Weights of a small GPT-style language model, trained from scratch on English Wikipedia: 7464 steps.
Each number is 500 + 25 x the weight over its row's rms, rounded and kept within 0 to 999. Layers, rows and columns count from 0. Numbers have three digits each. The size before them is the row's rms in percent of the matrix's.

# layer 6 MLP down (transposed), 704x256, rms 0.233, rows 141-212, columns 64-127
112:544503503460507541521498538532494483498505517548521507529501514489501473518479481465480506482497501514491513505490533531511522462472486491474460482499527520570482515513550462463470486514549531
099:502525479520481481470509512542472548534513513468491511527513521523496526482506525557546486491491487481469505531506488577513504505503476500496581552500512508473475484475490479518508480519465497
094:536425497491511503501487459492472469510505479469480526521499519530502479475457519519480503507478485492512493514515487472498499524489471478494539534479530533497548482505460520491491471453469515
103:500512545525516516512502528464515574502535471462499486502494455536535475482433474480527545511507500512522462460521505519503502453502479487505514498530468477486507456479475463473505553463514477
095:487510508521483500514483489516492507503513514485486511485523494465450471475497530519500490492478513489483525490486458452442510489508524531505524491516485505554469484501482518503467494528484475
101:516450459533509494486496533491478533505492487454544489525465464523480483508487508512492490492512511539501465514501544492492482508499491541523488523503514492524517498528544529539491491497526503
095:502498503498521466470473550446512455478502519523519524543498547534499535515479493466478471542484502489486489510496505483517473459532483473514535460509531495503479463489527516516502497480516505
096:488562501464488495460440461456509499501562513497502558565528502530510547506471514521501540542519469504498488474531510491540520502482488508529499551559466524487527514530490481501489502502524459
100:447513501521514513482466486481513493487463502500499486487497484468499499496465489497510498485521443474490528528472471504528513474496501484460454538503489539496500456462535459528482517511538490
096:498535509564461538512533436477526530468509517493519518494522540466457477492468486520473510538492490540470439494522481509487482499517492505471505475533514498499483504510466504466480490525554503
098:531533494519532483502478520505515503487505544480510514549495470438554494553511483484496423481508520483495540468515491484483487459529489513476495500474483504540528447492469486537479521510513500
102:509464509493487499504497460493513499483505473514488501491519521483507520532492507512535530511508536513523528448563501556487492490487486513508482511516522488490517501526503484520492459455536489
102:532554503479492507490483491504531482465471507481515490519510541511485453493535478488482508461516504449511474535533484544476485505527500529483499502525520437489493518510477513528474517477542497
102:530532457501501460452518433492442486530508467531464497518528538504471535539490473495537510506475502437470480520505518516522501449496473526489545498477490530502475491514467508533485493487474517
104:499457511544443513512517514552540490514525513508467518474497523485497521491511508480516527469469513483479523496511523493521519482501489427504518472452532496516490487496510462514500555478510496
097:449486488545439541510510482508523481487499458509462511473453501505506487484488556476517493520490500498499487530527527493512486532532517505480463492525552484486529509480543467525495477511442510
099:511541486445575479479473506537511531495503487473504476484528505525497470451494498556522490463501502482516521488504550528516498564477512526507461485474470537496512464489490498518460501477525487
091:520491456532509504535497522534519531540494514485546496485511489494503517515466508519509482514454537476489496515512519510491476448536501505508475526504532465582523496516534524509474484484516505
098:497490540527505558536478468486490524505516522492496516473500503481509501487491512537537527515504531510459498494470536520542502485476539485499497538483529479512481482472470477505532525495484498
098:515538517502526515488506487501490494499502510516528550513499456472533521524502527496495516481526555502473484484517456508517503512513502524503475498498496472506499541517496482502500476471503544
103:464466495530485529454452478546476484556526513543517521517507453468524480538552469499507493499531502461499504514485453508475501501508480523462518490453505498505488467451496464481512531500520465
099:517477467477504504549506511513491523458469491579509534522494528481531466449515485486481485515483483492471458490515532478468514471505424510494529476480512503472523518477478494499475541498502526
102:528511482514512478487500522489509499479507544525516505496463467520489540506473477487513473480502443515518508493443550464530478523516527525516515497504474447532506521505513501516525524459498488
102:528514548481491478473497547477521478464507507505474496461526517497499513471445503491501482467534496487506475497457490512505472523483523513507511488461520495552480496482474509506539488537548460
099:542510495512495493448517514510496560495542507483469492468493500506485489526507496460463496489528492517500512490527519525493511490440477545517494518495475527539551453521507504490460496474494516
096:500478508498485493516503534543481487472516506521508519475515504518474512508530483501480508457513515466492465474524519522456539467509525515535525531510533471514489495494508506553503537519512492
101:517493497471472491483498488506516522533506510477504555520471509496460457488497478510500506518481532515517497477526537488500487470522492508493511493521453501514509505533490505535504487496495442
101:499488473551463513519499507466489512499529531495511494504483515529567477493469505502500414543491527504499506456492474464494499543485478486472527490451513529540504491524497510543504505463475505
108:544451527488516508477495514460550481506502506466471512513502532485515484483478458532529469500505521503520525500491466482468511526477512552520496488464502492520500520457519510482475500482459476
088:457500478495485502540530495554496538514493508509485542507520529517519505542485505504492569484458513517457539490499469503494454482480518519504521474494465519471471520509507507503470473509479501
100:469480486504523498497502523467470474514479516476537503480475473500534485498487536468491504525501489481502509558519497477532526501536537501467543474522473489523535481498518482483523496516472488
094:499486492546509513492502488504475482552478510525521494479477498559492515514484508505491478493503492430459514505480501492481468475553491461508481430456511513506480512503525502533490526552487536
099:511523505541512540521504544519518509535497502522495474471488498505550513474509473501545487448517471482519492477463461482503515485528527488505473446483518446492469529545474524516475530522522503
094:489538455486447449550513530502518474517491479535474467518490488487485492508508500533508505443488491504490472510551551565466493481478510495496479493541504521466468531487539515498539491484514467
105:505454533450531503515532561537500511524564489485523483494500489508502500503520481511501522445492469493479493501515513527471498527516557527490506444527452517513546489459531503500566447521535514
094:555461493491481498473514510481506495476517548460491506525485518532477509506516506484498475536509504517545520504558510513496527522561500475506485495487466471529436504493484476474488500490508483
099:528540519537494488539507520525508496519457462501483481473481541461516484442503489465552495488480490472513500510475542472518487527516472513498528437490511461496489533517487516530533467510503526
100:476475470497502517519473466518537530467482490533488485518486504500467525496564505498501436520503474513472496463490478474508471488459456504484485512473529531568516460527457469503499505513461520
102:465478475524513513463505535488495493475505511531425471508512483530506478516484457522504521477499508534479533546519488543519491521523521532484507496435509532490519495475525517503511491476475498
094:529546529524497506492496489488500534519503484489528463495507502486547524483502496472504501514476484499530470465530545523484522515463511505490473503502543488492473501485476483511508474480483524
091:529480477523483511526465517507503511469526495531488475515503526539488516538525495515522478496495492498478500492539480515502500491487484525501485536490497503511469460509482481482531506514508479
109:506484490475481514472492528447515519487513498518491499528514474500498505489512528521466512472511501546510522498529439526502502534468478487472494490503521527484474500482500482463477468514472513
099:509496504500503514532528497498534486502494484470473471486536483496522508436489473491458444520497510462529515521501487453493487509498489454523478468477500467502511538532465504469465514483478514
093:481480521524485484477542513522511503552481496512490484509497486505503503468490500513482514462481487535486467520562462522503517505523498493488484518498500489532523495484483505561533537463471502
106:463508521535473516570558506544517508419514476476485498514531528537521525540499526465489449498449492526472519544551489521462514503526482479479509490470474504508496497514534493526462488527472496
102:482522458491492466474495509441490489480505499481496480500504512475523479453556492482500482495534500522488479483530454500510515501532540492502489506477574512489529536507480501510469521450516522
101:509471505493527509511541499519485502511533472527512499527464540509493484502480476480510521483526487514506510465542483503504541512498533539488531523527512502525457530504563495500494492454529465
103:553518505532499487470503485490481445490497503473526479472519526551468478513461543515515489473515506499509494460498477501506485462487483504483474469517476442479481497494496501505507494558509512
104:486507496494531507525517507526499496522518446479492443486494477500483469472510456485494531516499538511503521531435493525453523455484494518542503517481444479443529488492503487512510505512558498
100:477535452485487490460488517479475511481504508470533505490500478478497488500505541475478547503482519492533539513478464467472508496465463507528546570528506504502554498494489504451522535459480458
101:480491510489465503500520531562525495520521512552490493526498538526500556468520518476514487526489536493528463459496508501475498466514515507506468507523511534533498460503458504450475475468493513
098:532459492534477472517498520490505475504495510531508506495493507500526495515491509496488525529543495512516483461536464507514507498544495469482552489522461481482490494502514505503484533515436496
103:486470474493526523489550476474472545539508513543543489544511504474506513478529503509500496496523513543530507532509514503491514508489513484486509487502486499474542492457499501426472470556485477
102:448495461508506498493478484469525504479494485458518527460481532502525480497517548514503498475518520553515534493496489544522479495530481472467507471498488478473520511500499536467501521574502476
100:481482454528456507511484502518469524511531508484478532462523511522493535477523516488525434450478506527523468494457495518503515502492484533537491495511523518515531490494487496516490457507529512
091:478527489468516523487457545495515538507506502523519526496511509473491453474530517535533469517455486503464474493469549511478560477481486494477449546457493513545545518516453485454522524485473535
103:517497424417482468463510538522495525559503543503535483481471505521524508504494537495496534505514509508533519474504524505503487477487494495510510485523507517480505498493460472525450493501542493
103:476478525513507486462493491498506529496503509483507492494475503514480511493470500548494469501490472509521494524453512517500490492459502485493487502478499483489513522509491529592527521507451501
095:510488494529518504538490511481514537509491502460463468534493451538481466515491532498488544576521531491494496507503534506490520489482492510499497480459484503480500490515485543515477462490503475
087:499505524503497531519505520443524463487472490513521520531471477473543484489480542523476498469532452536519506485508572503504494483496504495484510515474514489544500491436516508526533465513536481
102:488520512500485465530463541526530525501503495484517509521483475504515443490459519529515500520505509495508460462488466488510530493502469484471534486508467545485530498538480488532468522514478500
099:505538468521525493516461522506516514527510473489500470441525531512499472512505486526512507520474482483513510512501437477526499478515519519499463488487516477537516507503499513469530510516465489
096:463491543499500468460493559520462513498492490496516529482495504523493467513484464491520497528537460547489466500513521488527461510494537509471488492505543501480497515474473484505495537553509523
105:474500471543485522498552528520470508493507513507489504489495533510496488495522453512500494490479507469505511559534498538533537506490511483484510477562514510516471473465469489524452463489495523
101:482535495544477484456483474531530470458499542500494459486510484459540518474507486479515520512427475518536515507540523523484489482459475544458535520539496491491512465511468495512466485501504521
096:475502507511466516482486506493539471517488492503501504481546514501507513501468501503525506466498479464550484515512506470504494508524467469487499517495546463523485446506467498534465500520519479
104:488538489521475484485489537483527458545502493484493538508498541468495510536455497469515508516519509489498524496473489492477514506499484493511521468523448474482475505513520471493505494482513507
100:487484530500497471525536471479482502474483451519514492506536503478474468515541502541481493527466539488481471470486471479494526563502517539491489548480477540503504531503509522533508499469483437
103:489498514494515547523554541488468515504519500509477498493515463489441495485496489558516499472507508480534496550463524466543516486498512495473507475500511496507494539538540541489492492484485501
097:522503508509472502495492492536465489480501494512507513472498467555485446475505526497537545534524556474483484475508522520542530508515486491492504498444513503508496487483500529514501466511468508
097:430508471444489487519522459515465551500519477505479531470521508521496473506529558464524524485523476475466537496492527468517519477491524467492495544477521522506528514515509474453486466489493462
098:484453489553472543468508504511506495515526460541506483516507486523524491502492519499533513504502518453468514517463535529500537498477484539491458495495471508482543485500503516460532478481545509
# layer 6 MLP gate, 704x256, rms 0.225, rows 142-212, columns 64-127
105:455528508475430470483486461548522537458485541455488517508516471467491517544489484502524537513513540509484486473499497502496502511508502485465503509505502499545453475525507508513516522511472467
094:548502520443489525509536505449496470513485509516460499515504512485493500476472489452494483488486524524463510494517482491492510490466482565510522511454490525477502525481504543488532476476539502
102:516468501527515509508495465505466543513497483481525517489507512519491511511520471530506503512526498540477479514569459520500502498519469495491495510534491493512463476491553492467499464531492491
090:498500492479510524479493516492489554502510527450533521474445477495527477554463513480527493511462484489507482481518485510494525443541512496476462480511489530527466487504487466499490548474476474
096:487513488501518440464495517514551498507496503457506508504498479503493500508539497492524513441502556518510480482521521498520476480553466509531473511509483514541474456521489477477513497508471503
099:474514484500474517523497505533523526471500474509476510488506487502494468521554494511528510460489536516496515465501541471476471501467520476469483491511463515499520513515462485457504500524505462
099:507502503484497513476501491489476529480495494509467471466517519479562456482494518476520492475500464510548514522499520515456529500498511514529544483503507490511517506529489485501524493530518474
098:512514542503527469465476487522508531497519498468489503506465483515508480504447522485497544490504462464513533434497506506503449537485474433478525522514489443547453536514475483553504448505474470
101:486482467498504559466515481547463518510602493478531496492486506497515497506556535498466542500517513477498523507448498534486522495499518495546483463495494503501516478514498482513494491504515525
095:514519520444488516505500461491527532525465519511505498559544476467544527536504503517486560500504542489474475520491489478498502505487495494469494477501494515470519467491522449482505492516483504
097:510509490467515455464493501488518520483502493508453531467511528519491508528470491530479493513498467505535499508520462518505506475505518473451500462483492466496445460540504525526488510488517514
097:470509495533523540472502491493483510490530497469522488499532472482495524524472493495455500470506519493488489472543489524483509509520555487530476518487497525448501474479462515549520485470517519
099:447448494478477468489463482510508520520455540518510493554499442487495519482516501459506469506506519545482532553515482507494504478500521501510467542466499526524521471469515515516558520502489508
103:508515566504498546529506515476497478505498541499484512525466507514553431513538510524497505446480469504484503538482541483506513516470509485484491492480494495474481473528509480540494482477470462
098:469485479515470500522506444544487564523511525458517511506450516534521498492519533442519476473553525520575530490514501545499552501514498517513471453495502480472501524467456475498478470491514526
101:489460474506487517548494492476501500566465536538496506488471498482444498512532522497470530504473498562508529508490531509505503460508466488562534498504443547519489468514478514475539574513472486
096:498484471515489535456474496517506555529455535486484501472487493473514463483470485479471505504499507496473500484501499480487505486484522500457511493509473511476487504482536514521461488491515486
099:547491511465507509541553504558518512509475536496492512527516504472533538509510463526532521468539482487544508528519506522507544503548488558547471500531525436451500478507491498475508496507525458
103:499523470508485520471486483528481470500476492478512497549550502503558492465533484554497509509501496520499492502483547497537473520553506476491514535487481488544468544517467467507511487505480520
098:525494519475494521491489494488490480508486520475453516513518514475494516499508526520480516535499559527491453518516526465484485564521549452484524505513517462484486453524474517475482504511490536
096:510501488488505472500472480525548498510528509492471517518542522485521462460511484509492541449506479509450561472475527473504478507536480485513433427498514488531517530477491482458488503560544525
096:504479457466490518513513497496517517478492479489517474481518490514528480490537498501510520512504492510499507488511500520474528501509522482504507499503522554482485483464507532516509465480548501
101:495523498482461514496482529494492468495579493520473458507521480478505453524497473483474490504444510502495533510522481526488486435484504533485500515461478499499485520489508485529504489543480505
096:463499493492490460487502468489445466535501511469510510512507500461500458464493490505487527519493507501509501512487525504512516506545493458527524518500436506561486503525507511485488445493517508
094:482464467497504505520469506517490509517464487523489496509496498508479457538474510494524536532532517490528488511522502502473474521488470523513500502486498545460499511485498491495495536477498494
101:478512468524479477480533517492505543495531500514503498482495507469439491482518533505480527492496496484514480514501491432479529491507485501517534539498527507539491492508538503481501498477515476
100:493481506557503529523499494520529519522520518499465519521536502531550450548522534490525485560512514488465506546526474513444484499461540487526440476480505497519517503497486475530482525548531484
098:508483435480521515494524503489485521472528503532481515498472488472505483493536476519525484519499489505489469492487478490518536453468499512487520499476520497535483491491520481465551521487524491
098:515517490459540468480472545486507474499530524508520528449499460564456479459489480539500483480497533505491502504538490525571520548500474489511475448484486482460541494518482490511478496500468558
096:473450497534496503547561517499523515520505529487480486495481483519504487537528526512479474500525484489512533545507458537515486480544469503513526488503517440518484526491527506465494524512497488
095:465501503500519461480459522485472500508458523492513508523493515529496482486496501533536495491529526495496456511498498531452479462493493497468496490478510492464476470521521528523487453492527490
101:497471527504471485464497493468452480519484500485511516532489503478498535543466498506499497480500549496524484450514524524485449508552490491491441483491474484505464546478508485490527478489496497
097:525525494489505491443519543532489506512514490488481482483489512515501509490505491510518518501514472530526551529503522484458548508483499509505499477494496487491454511546509493491491501534529494
098:542482492558493484470499498500488531458524522516508514468513486503508499469501509526520499490558528535525523478495497500527499511527525516512483490542479510496504535480517473507495469527570539
093:461512496500499518487542487544509522503482448505500522514482502474468459505508474510525490506550508467495460507498491535478492536499515458527509531511495541486480522546464509494537447504480499
103:526482471472541477472488496536521458475474503459522460522512509513516504425546502488537566539462503511481516512485505487525489520503469466517525487510514501521521526497501500521495451504552521
099:503511503450518450478503506528513522475502513473503467539460439538503465507487501546466487485518484523530533537446491469460496513490487462536474508498428502492459471492517503429491467517486470
103:494526475509496464491446459542462525517502515491504512492492444525485500505506505491503473465515491513480503510480537528515516490504515475453469498543506522471528478459516534505515504479507465
102:460448477459495481481497550486510458474491492548486540496537512555506484517515534520437515545494513551475520472492517500522467486507500500489476524507498473516523531439507526500494492512538454
091:509508501479490518492457513467484503456485493524444490507456489515481505536499499494454473474475483500555491503474546530500474491491495510479461516504461508483478508544523501510498507521508465
103:454540539464453526519493488509487476511533501476495495497481483469526544571497480449468501499481503505548525494504480483544517530516565529484500475470460508500479464523494488538517487486524539
105:477500521519506539516471488478524531505536501487490482497495516512506474527475501496498513506454553495516495483523487510515489501487485499524480485542517500478441505512547495515479458536509513
101:471466481529477515490505471486506497475476477490504453490476532521479527482483499482502509499483510508523538523515523493497557552511447495488503529534484491481493543529520505546527473519516513
102:508525503498525511516484511526492513553546519493504484506508487514491518474480487523529491530453482506539478524513517507523535520513469450456499517512489500470483515428535509483480485535492550
107:512530508498490483509512443526481505471499456501494537529480484493495504457454490467491524497536500547549465489509503493496523472510483515520511472539511482514495512485501473500529498430523455
098:509483509479476519489505452469525502477541468494464519522483507530469494545485498533492532503469524472504464478497468540464476520447495494523538502513451531493519521496553482478505425490540522
100:492503521487486532447516509518515515470512426507543491493538468461512476487497481530521497536496481481515449545483489510499467499530480460542458474499501508467511510534514522492526480470462524
100:508516536438510490503548499477555481552488488502496543539494511501523529486464514467483540487505494518531508468544528498497476508489468471514522454514456497532475499493548498540518505445490539
097:532466495543504509524498474520504487494501499513492462507497546470551494459486483504526502516513484526500451515538438530530508490535498492461495517511480532547497514476512490490463493468501530
098:482517507486552519460488506513501473529510488512496506507528460497555438459519491538508490510507496530422483495498465485505522487522518481541515531501480530482516511516510468497536487534480535
096:486489529474487532517451534539504544509491519522485516507491510531530497489513517550535519494504486527498520522499503482461489488504506561504456491537497497499498454490496467448488513523501492
103:552516482508489475474482459505466481555541509470509499471511530483509446494498529525525474489511523516519521488462478447488518461505509505492518521508502517493523508511430503494482477473448547
105:516548495460469540492476486449468451492472474534485499531529476517476513534447517503465534564498522480552519515504467485492479501496528493513467502491523498502485508493483518506540486489492518
101:472501524481492522454466538522542522513496529479526497528497515566496511505466489529476504523530489553514480516484496515455501503498468492517487503476512510468494494506508464519507477480475505
102:431436524480477449500474478485486504457489506488491507475527443500491499499506503497496542511546505557485521496441476494537436499511482499510531508502513483466473480512526449526465460502511532
098:501489533538525510533516487529498477486509493512488538492509476488488492467486455525502505481479530518510538487508488524490489452520457480500489501501460507466483535556524503489536533530472503
098:520517504486507431489481461519515477460500531488529497489503478499540507458483482504449454509489457508477561468494518548517489508469496534466469507509486475482473461480488495508508497452502471
092:489490474526504478509450457503496506488492458484509523487462515550530524518430505521505551486544511478493511515509501483448538536522450495499484532512555463505453483500539479490461448495477460
094:463496471470485529518482498466502537511523493460502534515503518513496472532510493513509542487532523527502518517489497501501472548501491502504486504512490502481536525496509504518529493512495474
103:484496485539462482454453559492536465522500503502491562524499477502497463469492561548477490515534486487474531515511476492511525496491507521473496489511526498514500489461489495509474495480483537
094:512482448466497470509482481517502501501477494490514469452518505547445469499507525475516464500508478499551481482465455488519450507526546464478525508512507515505551458497499484505508513532453502
100:529496519489546527519480527449501473487533480532503534522488464476498519519488511479517518535489528542523534515499460536491463484512507530503482524521517455490483509538494517533500486482439497
100:548462486480516502503513489490481522483513562525451475451533479525512494565500520519483500499498508507478484563543537489515472478570507494492495527501512512496516469526488503516476508476469550
098:488528484476503491498466504484490496485461492509492454491525498478502445488488509493497473453495480497490502470514499486518537498510490511478542510507510479481492481491489501526443492522516480
099:521465503537486514472522544495480521484506484520532473529534506498521492469510492531476513522468479532509481530518505495505465507512491517504486478501462504490462460493502477468527471469521500
106:489503491519514516515519465529503527474517536470453518482494436494454516522524541532547462526512460508491507512510489517514500498504513484480452502511486505472541521487495494493508491518517475
093:487492474523463479518546572477509512541481536480518488518504500502520523554500454475502530481501503534521524524490478465481511524452515481491518483473466462520457492491540514523476503518472490
097:542503523498507509471414530504473513479489499502507476493475512522469527502504536520467520481455520501521493502484562521482506504521537527493503510531506502468452512507509510524489487536493550
106:451550515495532506478497509463510507519488477499527451525530492530477469500480491464532485517547453530530474534523524485499455527496526520482505461519513490502494531508538495536482496526520525
087:493482485509505517507495489508545494517543470547504516519515511473490490484469486527509482513535527515544510540530459464488527508492483517529510490486513479505445530498527496514554485524495514
104:476496512468511499461496477520525539483505449511492496519534516486471527461472496508475488518541533510465518495494505523496477506479486510517478536460531478490494522514464428543493533500567423
# layer 6 MLP up, 704x256, rms 0.243, rows 142-212, columns 64-127
106:460503475488485476509496500490495489484466481515479460504471483514507486509506480471480515520466524479496486529466531503503523481471446501516504476501526514538439482477519529525504473504547523
097:488477477511475486491490533483512509475461479471483530474489541471516455522502484482461523517455504508502523500503546509483520487493475515486540486461478472544494464509488471483515493526515513
100:546526514502531464463511526501581488482476503507492481503539530509525500503527499484482552475514499513525456491527523516451483524525517497500452500512526525488493485491471492486529524516519482
095:519520492509517461492525531519534475459518502524459499522491521535514533468463495507503505495532518498485505523512457519492535512475444509532473497510469471494517541529490525494506509477504523
098:480521526492489522515470525488455467495479470489505508493562533540510515504504512494478519508519487489511528496503503509468544474523523478498487486540485530503481496531542527464523504477538502
107:479482498468465503534497458547489542488482480486494497474522448500505502523502497486522544515520504511517493487509494502509522511454539542483468511497487493500546501499488483524487527506471516
097:499554525510499482468514486491489470495467472545457484497513519496527512526514439472541508507541513524492527485546489518509532509469492485527485521530514544521487513476509510513509517502544506
097:532517479462547517514502460482493493501554504534498515504470480483508498510493503540493544487433535545493510520544466488531519495497477507470526505540461518545459491527482484477516511503514545
100:558519476518474521468499505476490505531507512544517527510523503520463493519506492512502460537502445508532494472465533475492530502468488493515503500476542468488493484550514491494505487469479509
095:508503483500523528497491492554506484513535485534527485516490472519513460490492487483535482482467491500446473533479545537483547461519520494512496461471497466465513546481513486446528523513490519
099:534516462534490507472504495503503459519487477493495493521491455482459497455475550466472494508515527473463500515509497482500525489510488509463495513537525536448462462540539451501499452479476506
098:487464534515471485542493536574515524524498487469507479488494527512528486500518480509496486493525477483498503554497506512524506474498504565514496515481526480519511510494463498492470486546531549
101:543520488442527519454477438519492504486476519486507476506526509483533513494521527476507534483473507513494508475481536493489479516500500478454503547531505463460504486458516480518524486525492516
100:550487469511473508436489531520473489515494524508529459544503464476495531493503526525524501521479506533486537485478528504514480525501527466504523478512497498550512456508514518460491509526486445
101:463501446458460530455527458519496516498487451504492528485488523486525539503495530493514501479485503504499472461516514510548542500549493531500495480521510504506482533521573510506474454507475510
094:538529508523520470501492519470460499471528475515495524491499504532440492487501475511490516522502511473514493531470502521519506513524534528504536513499488510523517522478489494538534468524525501
094:463522460507507475515516531510493480560494515534519504551491547499518519495476497524484489524508489506484479548513505516562539509449470499488472528533498509549530489485550494519513491458523495
094:465542472477487472489497452516455459523494494487524518444493487507493442505519442508518538493469520453475525497461518471496513527474517456474497507489515527543486471494507523494526528492519492
105:535506483508505475492489506538512495485458501469483522527503548453493506517499539516508498500483468542490499498517499500481506480531504518463490502481491495562479510525528519500517476478518488
094:525500506496517496510506487475472499511505484522557532496507514458507507519448454454500493550517491490503494446503505504473481537529517512511477563474486440467521477517494490489467527524532473
091:529487516502500460458525508455495497481520458520536527498483452468459525535497464487511485534539540469503459523491572538532460529526526488475530505508555551489503498467506545502531525478526501
102:519491494489466527506441497496532520482469508518526509494505513516501500542514494508512530508502467458532469506500530489474484526513491473513505502451481484511483550514500504481498470512519462
100:483497517520470490487511486517511520501504526536495515525491533528490480471512472525500487472466450476496461496503488524489489520449486502480547488484499537455472544536525548513525521518516482
099:472472514511507489488504509505531508504502487462493506490520529498520518521501506527477482530504518460541498495499541475486461494541501512448508477475506476504532498470518495530490499484511484
093:529524449469510493526490461512512533442520476502486483525526529525484554551493492490465442498498511474500490495517509509472550504454545480481495503481445492496501468499470466508469510501519505
093:529526466533528486477525476539489480539471479474478510510491484516511485492503480509484504525527531488517476514502521508494499518506497512470488502474532525482468549520458521546473538489486480
100:483541483518513542516463546498521464493489496441460467507502536524526489493535444485510460507487513506504503520527500483457514491479430518480493506493490484520502535504517459499512513528507497
107:533469471502512530473499490478529501512529514505472523515499474482512450474526473500508541511495466505494501552507514471450481452517491488482502489468518502483545491497542514504510527514498492
099:496473516486515484508470499464498462507499497519521471522491466548529489514515500493492482511484512505498526553435502522511553511490535485509511498499538518492492459452505483516485500460495492
100:536489496481529450527476475486520488536512497542469520503501517493450487500461517480507479493510463529500507527474523482471548476471521500552515509438481492492475451506525511507500508481485482
094:475519471495431525507500496480460529493540467502506493498524535457471462496559486526536485480518482503562527466515522485494535490528524547501485501520519527519522503479461483500491471488513476
104:548521491455519488504458510478496494479504462505454475522489528516531466499495524545467514450504522529503536538533493515492455530530557486512479442495490496505497506470480521536516496531541521
096:486458477500462503471497451450461487467469536529526527485509495534509497475501454456497499523489515511509521496497489516510523466515533508505491509513474502518508487481476486490478506506514525
103:524488517542486532523481524491460478491501471480514513515500488519478480525554490482504500498518429513443544503501541497505514528511565502481520497456488465481546521516488520518484527487427471
098:535493480513515489476479482484498468487504532508506496506519473543484544515491534513464504506504531496519541475467561498501491463544534513484562486515526484496505444497521513504529516511491525
108:499464486479535463468565502465569489508470487524491502467533497523504525515513493466500494553502513460487507518510493498516507469504500480514532554526463488521490469486478516535516534497508485
104:530489544507501541489485484517485461465511483506490479452511520483512507498478524484472500500499474518493465485532515528540527490507504532482501455548479508478519512457462482479496530499509499
101:491467541537511479549510447513505493529511498512523511500536472463485523478455537496483468482489510511480502546529491464497491525493493528496507462503526529448473495505483459462521504508483496
107:497486486511557457475528473501448493499527538500493509505529516480495472459482491528511514517538512479538485532529513459483486472495515463510403487537488496512528487503579513514517543493500512
095:450519500501470484513528525529519522519488446517499503497482508510509505475519551477475496499512542543479492527481475475524498511515508459509464467500469506522460507519511506541437530525508493
107:531502470473493476532479457486453468503539517551511516469522493477461486502486499496482446493535465482529510495478505480538507518550471493508488461504459503446448473476506502466541491514487498
093:504526471494516486473461504505506458497515524541521488512463514472521481457517535510485508470532480514483495501452516562526457476528473524505542507523548505529518486461508527485519489464474532
091:465469524492554510513488471540491515481541498492499484498503540544513542499495511516511519499518493499508506529509504474474478537515515525502484520511507480460440518446463529488480497475503499
102:484507463530513489484491495513487501477514482497482478457512552506464460518498475514488498485526485503478505525516515484482468486492565503454531469524496495507513503506509479484495498519506517
100:500500542496486513501525459507476513475537509514523521548527510455482527533495456506481469512504518524551530508524544500498501518519507525525532524523533520515535441546444502476528509490513495
099:539514469485464549501469480518504533515502506490454541504486535467522459500505469488479494502551499481469523496534473489536522537492553515510528506496477527514515532533538523474501488507527479
096:511500499529472503504517455506503505514513505465519560492459493519470501518513492495484539485530531487513452447507507528482509495445517489494494473497502503525495520466544477480496524488520531
102:446437515461520512520440480475496553533535533535490471555520494531527465473519512504434484499506437498497499457518511506478475518502459467494480519515532492526501505471492498490514531474505474
097:494503516504487524509493494488487502512448495502549475485502475478540539448446488490497504516556545486519483509505472526509519542494511512506467496492454465495486494491496487498482469523543518
098:479474459503563519519503502503468504502480511523496502539483508532464525495494460490531483491532507502507511512496469487487497447515505534477533481493540498493456455494523517495492523480538488
097:496492487516480495478493479518472472486512529512503519494504504543479534492560503497510500509501511473542490557484487500523496470472492475504497467503546529517460533506495497514505529484465518
100:488547549529504501495480518486500512531530509497521502496486511504491478519461480470516494490456463451474541528489471530561495518505509534516567499518515479480501493511469487521460519516512504
101:468533475530526513508460511535513526514511511494545470452458533507528507513505526497572491504470461512499521507475499456496508495513535491451515521485476519514508482516478541480528482457498529
097:510475488467497489505468480460501484481526512497517499480524509516486513492470476525486511492482498494503514514498480525537491497482488511515496527528467533509499485499488480504465484502519464
096:524510498528505511540476457474487525456458476511483489504511533476486512472521522544491482470521433557487497489520525524515456521535525469515524527497506512488471529535513499507510515505493484
103:488499492480563503530512509509508505512490500464533504521539528512527527473514443490561527475514529497496465516516502486481496468433491460492502485486483486486484445516520530487551497537472473
101:462460524492503518538484490522490506481497488501483500481495487454473479501486458499511514482444486502442460516486469525493509510525514511496477497467493488494442492471513516558502459511518496
093:514533493483480479526489516483492466519510533527506494538551557500544543506523488492522524476498478499467514526490475454512567510509532508505508523521468441512504522487471491496533483527525454
100:525472532549506519479493472499503518506493500518504470449491489529510467528538480497507498488508555491478469481493490522545457528525476448545484491495521502504470505524535491484537547491545534
098:502511483546477445527495487529501475502470488476514468490450506526489471517473510531474485503501487485447497552513503497531553544504496516489505487548476516471473510499496481519464491493486535
090:491476485525509545521544498517516510471515508465487539547472545449495510468499469494507514508492527515491489519490486506489440505440474498467539542515494490467459499507496474525508510479511496
099:503497462508494520463474496462497491473451490519482452492561495503469533501521474492487454507528496509562540475501525554465496501538518500492489465472502518497498473509516486502534507553480513
102:523535518457472489499532498492503481490485523504489429453507507503450533498472513444478507520550500513484550514529518488492504502533493474530506512535503493509491530480522487545517506481508477
108:523544540507465475464488515539523457496489501503491470524543513493489448514485484459450489480520477514490542527506471544497506478504518483458523477541461506480471551470494498494554474488474477
098:545492486491535516499459530517518495536478505523498480520519492491465500487504469488507536434480566517492493531511509527522502537508482538527533524486488508527522513504494478527515460489479528
104:493528488474478520519500523495556500524495507529510478551542461486440498537526509491473494512474445509527477543524493492491520511476559509519476457516450497513544532444508463500485502472513503
098:472518520512483549532523524496480480541525493465526468501490558493488532480493515494493518514528538488523482484471508469518546527436494519471485500462530482517484535516525497530466502491484499
102:510491507483528505482498465549531483531500531485475500483469475475550485483516501518508500524459478516516486511522491517499483482538452521522472520464501506533519497475496502518496485504546534
098:468473524471513489523514497493554467501486504473477497459539517499495523514546506538508522491487514479476472482480474499517487525449482528468521511475510503500515423491464485532500432460517474
094:512513539506442484513492541518462507522464517511539423550545491506472532510483499461494498484515499504509491487472479509487458530487528515527578522488540510505544500460488494489476511442509524
095:516457478506477492538498508475485544458518485471486506520507547541473515529494479544484476488511477519500500497545556505489488485510533515487521495486550524533509498490504568527508470483513542